Weights of a small GPT-style language model, trained from scratch on English Wikipedia.
Size: 10 layers, width 256, 9.71M parameters.
Architecture: no biases in attention or MLP, embeddings untied during training, value residuals, an embedding shortcut, capped logits.
Each number is 128 + 24 x the weight over its row's rms, rounded and kept within 0 to 255. Layers, rows and columns count from 0. Numbers have three digits each. The size before them is the row's rms in percent of the matrix's.

# up: layer 4 MLP up, 1024x256, rms 0.0928, rows 578-624, columns 128-191
# down: layer 4 MLP down (transposed), 1024x256, rms 0.0805, rows 578-623, columns 128-191
up578 097:160126154138147113168130122143100129124106115155136109119174146116126099168113139111121108122139174187107126107137107146147116091144098124162135154141144142189128080127117103076100100124130094
down578 098:141138121142179121118181140117153143113091180107109126124089155160108151109137137141092131118146169131106115100156149121137103107114154065160135109114140123151161111155168169124136114130157119
up579 094:122101127131121167127122114116149115120126129103068136141167138132123146155101102142142136133096110079126077137121117133111126115159087156116166140144072113142089121113114093142142137053143132
down579 100:132089088113147082082093112113146131131128113092059108111109126131149119108081173154146157114095137162148122121116165135157135141165135139179120167127084122112114153119130092124159147145151135
up580 104:093161149151126126155143103155138140166197120079106130133159155138141161141134091127138147138111107083087120120147135066113109123151085127117109126152150132156074150080146146142083149147161137
down580 104:125098109123126141106151116148146095118178122130129107158133105106140151168082175120169105104133110189127125165124115137140154153117097141108144158182138141158117158119131165100113161129128130
up581 094:125097163140124129141071137133128167137160118087123170151162100105133137107143166155130115133144163122117171137088149151123127104125117095161117117146120118118157124116129147136098145147062110
down581 095:141151109175122162121149135100132144134115128156155140162122121103106105090155112117131117103148153109142147093174135105108148105122136132108129130104123101066143123131060136118162150102128139
up582 096:128108148140130187128119146106126148136144159124143075136141095113123142140156164132117121122112134156155157149129113114091129124110124137125106124129101057118108151091162117120146120117124136
down582 098:145170097169131161179157104152153195165147133173135070148124101111125140124129137117111132120087155140119123129140139175117104151133131132118098151164161111138084105150120119127111116145144121
up583 102:131128180083120158163113110141158156132151133111123145147139118161146122136095138141088102097138134127115095133144136150161163118134097133080152087116140107101155074116152094103142127132073126
down583 102:152169153107119102098131148140145137110110107121120136132132149119156156153095127173146168165104105137094133170133127131140152170115146166112163140102158128128127107094086098091146086114094133
up584 095:109095125095153112144121132094151146114158153167129124150128130123142110103133103127145106074148136108099092093170116107127128113091129144157163138132132143144116128180145116154095133137126133
down584 097:163148105098086120178098144133123155130151173098133102121135133137128114157134138096133139102140130114146140127154163119129095097117146134124122170111137092127123112155129099147081149121108118
up585 097:126123128131116163126129119136162150097127140122120132102143118123100121152152133130105166134102126122136139162112110078158092134070133124133097113091127145137156103138190101137121143100156128
down585 097:161133087119149163142143176116188148097143142123166115134093121116151100115132106127129133130119132130141122138130121108168120173044120120140091148174138148083128098107097108162134086106184124
up586 106:124144115078128136125109134146087103115152106096128143122134128136145166133122197116127132130146099160140141126127119077128155132101118166116138124116143113137164126142142157094140133112152096
down586 105:154152136116147119153120087111112099103090136121149110136110156139175138103119136056103125151159127147150092103170120138104135145114127152146108125117111160111166104117156157153119183126159148
up587 101:167118109164148124143165128118117135137141127118128130143129144133114123130097139155119097150092143116157122134135132167123108083163098112091173120152101171169116087142115128165170109132107167
down587 100:164104159105165144134163146149140152128163158127133126083160124110114147139072127110151144102126127143102141136080141169135185101128108095121107144128126178110148142156146157122157123127096108
up588 116:131154153115132141095125061161073125149156150097129147127194168144141147144096137168126108130124087143124079134148099089124110106100104154135100138134089169150135096152126123113134133130084096
down588 110:180153122113107124143095120138171104140175161112138115148169129139115159165114098159135137128124090185145167076142103142114117144118137156109128093188142108135162163112153154128147183129175121
up589 106:112102156133148131101134167158136115151157153148131135124111130147143188125131132153095134118108122095078143095140156154141118091073103130142124079079127120084138134096131152139142113115121112
down589 104:137112102149116139126151133140125126148086159165149097098119138130080137145124101109117101166104137159139129120175132116120132164144132095178114087131180144084148148100132141144110101113109115
up590 102:150108120142109120120091084127144107156147086104116146131152107129133153159109129177098125140138135097104140169151161131158136108148138164125121130107156128147105121109135151133102155095148114
down590 101:078110144154153152141148125139091149110140154103098096147112136124146164135103119099136112137108141125104126097145065160128111172131102140153105130130122138080123164156136113144145079162141170
up591 105:114114182167112111142098112132133113121116119116144141101150151137126108124144198140122112142110157128117140122130130088105132075149111129117128164131098094134116090145169120163115102146131100
down591 101:101137130126078125119097092127126143130124141132175091113130123077136091172110142110145104154145130101128145136149161186146145102126148102116099105128151060111108100172118138137096139137171133
up592 099:113122131126137084144092131121113118145152143145116128170123098190127175121077156133121105113106155089143116148133081106111101123143142148084178123136134113113077138124128103080092091143108140
down592 100:151078170103131141126093114096096104101157191119144145139112137108154138125125156082145089135166133151125148153082125155151151123132138139115169103124121121098112126167101121166075126134113154
up593 102:127032093081147124108156125147114098102092123131133127139134104119164147161144136105108132183138094129108132122122086135126121115153107172121140091125141099129144147135106100169145114103173122
down593 102:109113114106121096077102140133083141094165155120125131091142150128155124164143118145152102120142134139153135156101152139119139136158131141088153119133097091137102090154114126137134118140186140
up594 106:091110138133115090116119158135106117132150094128122122138133091134114086132102181147123166102126121106149117095152103115113084137178097162118104130094147124123131120114134100116098105119135119
down594 105:156094141112141126134125137126114147124185121115061139152145143147120111146145153147200125121131155168059129107134150169104083186129168155115113123115154154120119140104137132101142129195082161
up595 092:157118107146136149127150143124133134134150109131118130114172151138115105108117167090127138098158168153171124107129085142118172119100101131160169133138165142114153096106088112150124154076136138
down595 094:143157095137161139119116118139110079144098124166120158104114138114126110120115110132099127139122121101117150114087130113136170115100149136150111131124110141139108141164130149143100104153119128
up596 111:119124157096115127122155112111075143134144153140188134146089111105149157107118146127153159115160145128122126130097144113127122119164135139128091118106105140162098120134120130119117118105120123
down596 109:162103137124126128083159105139148102160184114090120177143109118115157100149143152135114157144137179104114129134115131153134124026127149146159157107088114145129073146117197144176103146140111105
up597 113:118096101096113114142133125152131096113131108125101118178100153144130137139136119148136126144125125118113112087132142146173123134115054096096167126101133122139106136115140132138112127171141123
down597 110:129135106132125129161132184163128129126098133163110140132125160171131099156129178151116122115094131166111113149134154180107109136130088150097079085126146137152088114110152114129090137117111146
up598 098:117119091132136175141153145140123133173161142096127113134127125124124184130084135138045156088126134132119123100142150162105119125125132156109143135095191097115126111127110179091099167111151150
down598 100:134161134105154139083136101133150126142166110091129113085097118121110155091149137120153129108124107131137121149154107180146143128119183152127165109146089118170124118130132120078107170156158158
up599 111:087118119163123171106082118119110117112091075102120150113128122132108111162044171169116128097137097086140126132122139124129165124121096123153116127128139127126098106096101133152162146124138102
down599 107:131136122171114074171118114125130138126100151129101131126166123120163107122118101113166101135158096169114138137094130133149112147093118101155072116131126126150121156100185137139107126174101113
up600 106:139112115096148156083130121158124080157133150100163118113147094147131097145104094109122134129131108146163097117088090097116095110139163166140141087090143110104142134108132154083071112151103176
down600 105:149127131090140129152170136126101109155084104145156097156086101137095140158168147146172118143118162105156182127135184108137127122095165148121100121077110146084105102119109168112107100118117107
up601 090:128125154127129100097130165141130134084104128082091112128132159125155138117114144137138158085091164120169098078142111122097110124105141155106130124160077099123123161109115104130119126173101088
down601 094:163146141118180127088124126109114129109087094126090097114133151107114103112125089133133165118138145123176143096123141134078160167122110160140148151092086160123091153111116107134116124136127182
up602 098:095125157106151120183152097129120149117125160138143097115096158141138142115104156122083134137109096097144156149091116138127128149139111124132150152165130147154157175090144113097090079124115146
down602 097:163133141147080134138128148143095133121138133130107122172117132133147123168123099119104123142152140167128081134118133155136139148124118121147111106083153129113135164108152164162135127130139154
up603 105:127116103117105189103139143129123120123124099095100122119161143155122153127167104107093157100099151118096163128115145123101114114123100117178161117151093122115146120121151093150105063168158109
down603 104:152132138106117155123142131146146114103146087130152113132120141114164151132168101068125123093154080123173152137180202124123136127078157124172116143153105154107161089123154097134079170138124125
up604 091:143139139153137121145134095079136106175127100126106129101145128124133167139103108111139131147135156085172119144129138081139116105155157135138127121127155112113067154120100120133149130103126154
down604 096:146100153114114163093156137162125119147145095136123115097097138090131157152122097127122139131098107106128129144096140126132143085120143113098145156146146113122075154164160119089166118105138140
up605 091:150149170126106116145102093132101084151147165112122130115121106133132127144131157113114188091115126141157171156125139094084087112128143124146146150081115136123161139136163118100116173109133152
down605 096:161131152050117111140148140132147089120160171114099170164128119137121096146140121121098163137149081138107150110156098093091139149119147103172094111092099122165136156148152114081134129132115126
up606 111:124125129113133138111126114160101113128112085123122160162105123123097107081130131138165137084180146155083159105147106107116116069104097142139119088133170156115127112109130115148127115110156090
down606 107:116141108112141116130166124135114140186155109137115131129129108105160106114143128134151112154120146129102198118110104157105099155144146119114096123134092106155097119089145149101118148160117116
up607 103:075122156143156152192114104145115119109110170105109131133156158139178123100129158126067121092159103162150107128118072125141112127122159104131132133120129060117142160156172129086088112110115139
down607 099:126131122114089139135120167124146080114085141108137118121088186077171123141157162115136126133152120145092145180100115151149132179125126064141131116170141112133120110112151129104174092142127086
up608 114:117156149162178153152080146116096124168111147120100133158178128135148114147124118106133145098115114112094108116111110092134087128130125115121203106094146153116126109152116128106162123141118123
down608 108:113105130099191127139125146128163145145128133077067152157112162098156121148109160122204146133108106151116129168087146120138109136151136066141143131100158127143154172121114121107126114161085123
up609 110:117120136131147124113111172122144119145146107139098135154123162130089121105107113174096168112129128121126115118119098125119082093086073129106109161108074127125141100080129132152106145105149143
down609 107:129130133135136096107125142098115110121118157107136165154144107133126120115118110163124166116115107100094150112126137094149111169117125074103086105197114135121162092130166109114117173141166101
up610 093:131160137127132127148129108119116052113152121106147151132110144108135171079144172151117140145175153089101099139095114123113123077138135137129145101141130131128142074107151167139125122098162142
down610 094:111141137121173156100129113133171140121145076083098153112113122112145158118140125127153100121155127160124143086124123103139099089139156105116085134094135122119118126135117173092130134141107128
up611 077:108100137134182147114102122161149128129114128151128118133161136141135120133128137117134113112178068169131098145143129133130133107169139113135139115112108143087150121133127100080170088086168093
down611 090:157126153110079137149146129142149118141102091111155113140126145129060142131169093131083091146127114106123103144132135194172175173165158126141110159153122139091114114106127118124132133109135133
up612 102:131145119133117144103069147109113098126124160144115153139123110157123110119128124139114112108179131117108116112154116158151117102113138147136137104072162123102130137096129085135139137145135129
down612 101:104140117114104097113148154087137112124134148089106181137140148171110127145098158084146174122131152141121111066144136087141126102097140134123102157111111140106172124128147109113117161167081116
up613 099:102122096165150151152075137129132113166152124144140151141143163173145126116076118157105128094132141115089059133146151136115138104114123131118126082125126101101137153123118139136180116137152125
down613 098:146146114127173186134109094167158125118125087152130130104122169128125120138125099113124141133145164122072132119131132107132153108112155157120135116100151122081115126129134130107133173134160114
up614 122:067117143109149098142142144159086111135140131095124169142108127121173132149094140159110118123152125142147100140149086130129096126132101111128106124097110141158107101103143152146111093162131111
down614 116:134127122114145097125131106141123123186144156137162139092125132104125142116131148125156131120122088140129173135065095155117145098127132137120112080102127114136082120123146127142096100165165122
up615 099:091134152102103071092155143154138102094140112156193165135148159130145133149135143140136103085152097142114141083136119113100139100107106127138142168134124118112145148118135151143115141145134072
down615 100:149136117038131110142154169107120095117108101147126143124151130167125147130154103124107082114136103099165140138128119138095137103166141130109117124122128146148106164171125097104094096122069150
up616 101:156128083128119101112181149078114155135117091111124100148124132164109158169143129127148128135132143121084140130136149114103129116134117150175119075148102140121143081105093125095132129107122102
down616 101:109085102123136107150113093102151108154121134137098107108103130137141123118162159114149103124071163151117129130099135128111106197124121107112085112120122122139155115102083165106120153111100156
up617 102:125079165105132130108104112155141136100130133149099106147120125167126121112099144130088137124085167115136103139097074107094143096145065159128134138070169094149187160076133096061106115113153161
down617 100:172103147148090139121103081110138155134141118165101106150107125147103149138131137117132114178112128155114133119138088175108124154174086133126156080131133150099103140094175113173127118096155162
up618 097:116123094143092131133121088135122116113145157121159122161117097150135141152148119170123144128125155138092085120130126124130123103137075145121115097063137129153182107144144148130141137116098064
down618 098:107132120130128107128139171119133113125088117126136125128092114097113079146141114141115148173150128126073119135156123157176118122130080112085139075095129127162149141136089123146114097111145087
up619 107:128089147060161157189106112130116126101105101123141163119117108119134123149089112120105142154125145131118129101155098103076101075127106153141133139126131130130125123084119173136078140100138118
down619 105:145108132158106110172119131151109158107111118140138157113137099147142107110118098140124098122141132132135181197093143143161165135138104139144123104149127065117113144136101168137125125110120182
up620 099:116157188122090130100087122143126122164103139140138118147120113124177132137114175109148131128113111133078146114128143100102121125130106139131135134088120150135083141096120141115103160103121095
down620 102:127144138111137103116091132145128137159097141127110125117098127131119117094131099106153134114136097133112129114123095145103172167152097130136141152137117107117149111086130178104120138113103136
up621 108:124086127155134138186170156152095139148153105138206112179105106117147146103144119123117126126126148112146146186116134182102149126108085150109108155132143151143133118128142138133125150079129140
down621 106:091115131114120149138160178138149184122182138160173186173118133121124135107154109093106128154118149130124136174182151097142141103091109132176124101094125145118102100090115167098146115116126142
up622 115:133163130134107121128090128201122101148111099123105116165147106181132149129146174151125113058112103119115137156111118148185102132110093114143116113137162107121132119105129147095090134159118115
down622 112:114159169133151152108111128157137129159136086107089169173131104128141133124145083119134158112072127092086134138135136121101132188131125114097112140134160105150184093148141169072147152147135111
up623 110:115134167150121125093110110129130143124159185085147136142126120128114154144130115175136137146145140121150109172121100109117163133137113142096131123096146123150133149116144104105148101102122094
down623 106:149155107120105103126172157112124142169141140109100137096123156113110169142117138133118124158119109132137116139096142108173186154139141127170135116143132116096108124155173114120115120133121107
up624 106:126113149163135152126078113100111092131143103132136118163144119163122153180106165163074152134123129174146156153125122161149136096143095113102121114123117141101127115132130129096133112137128111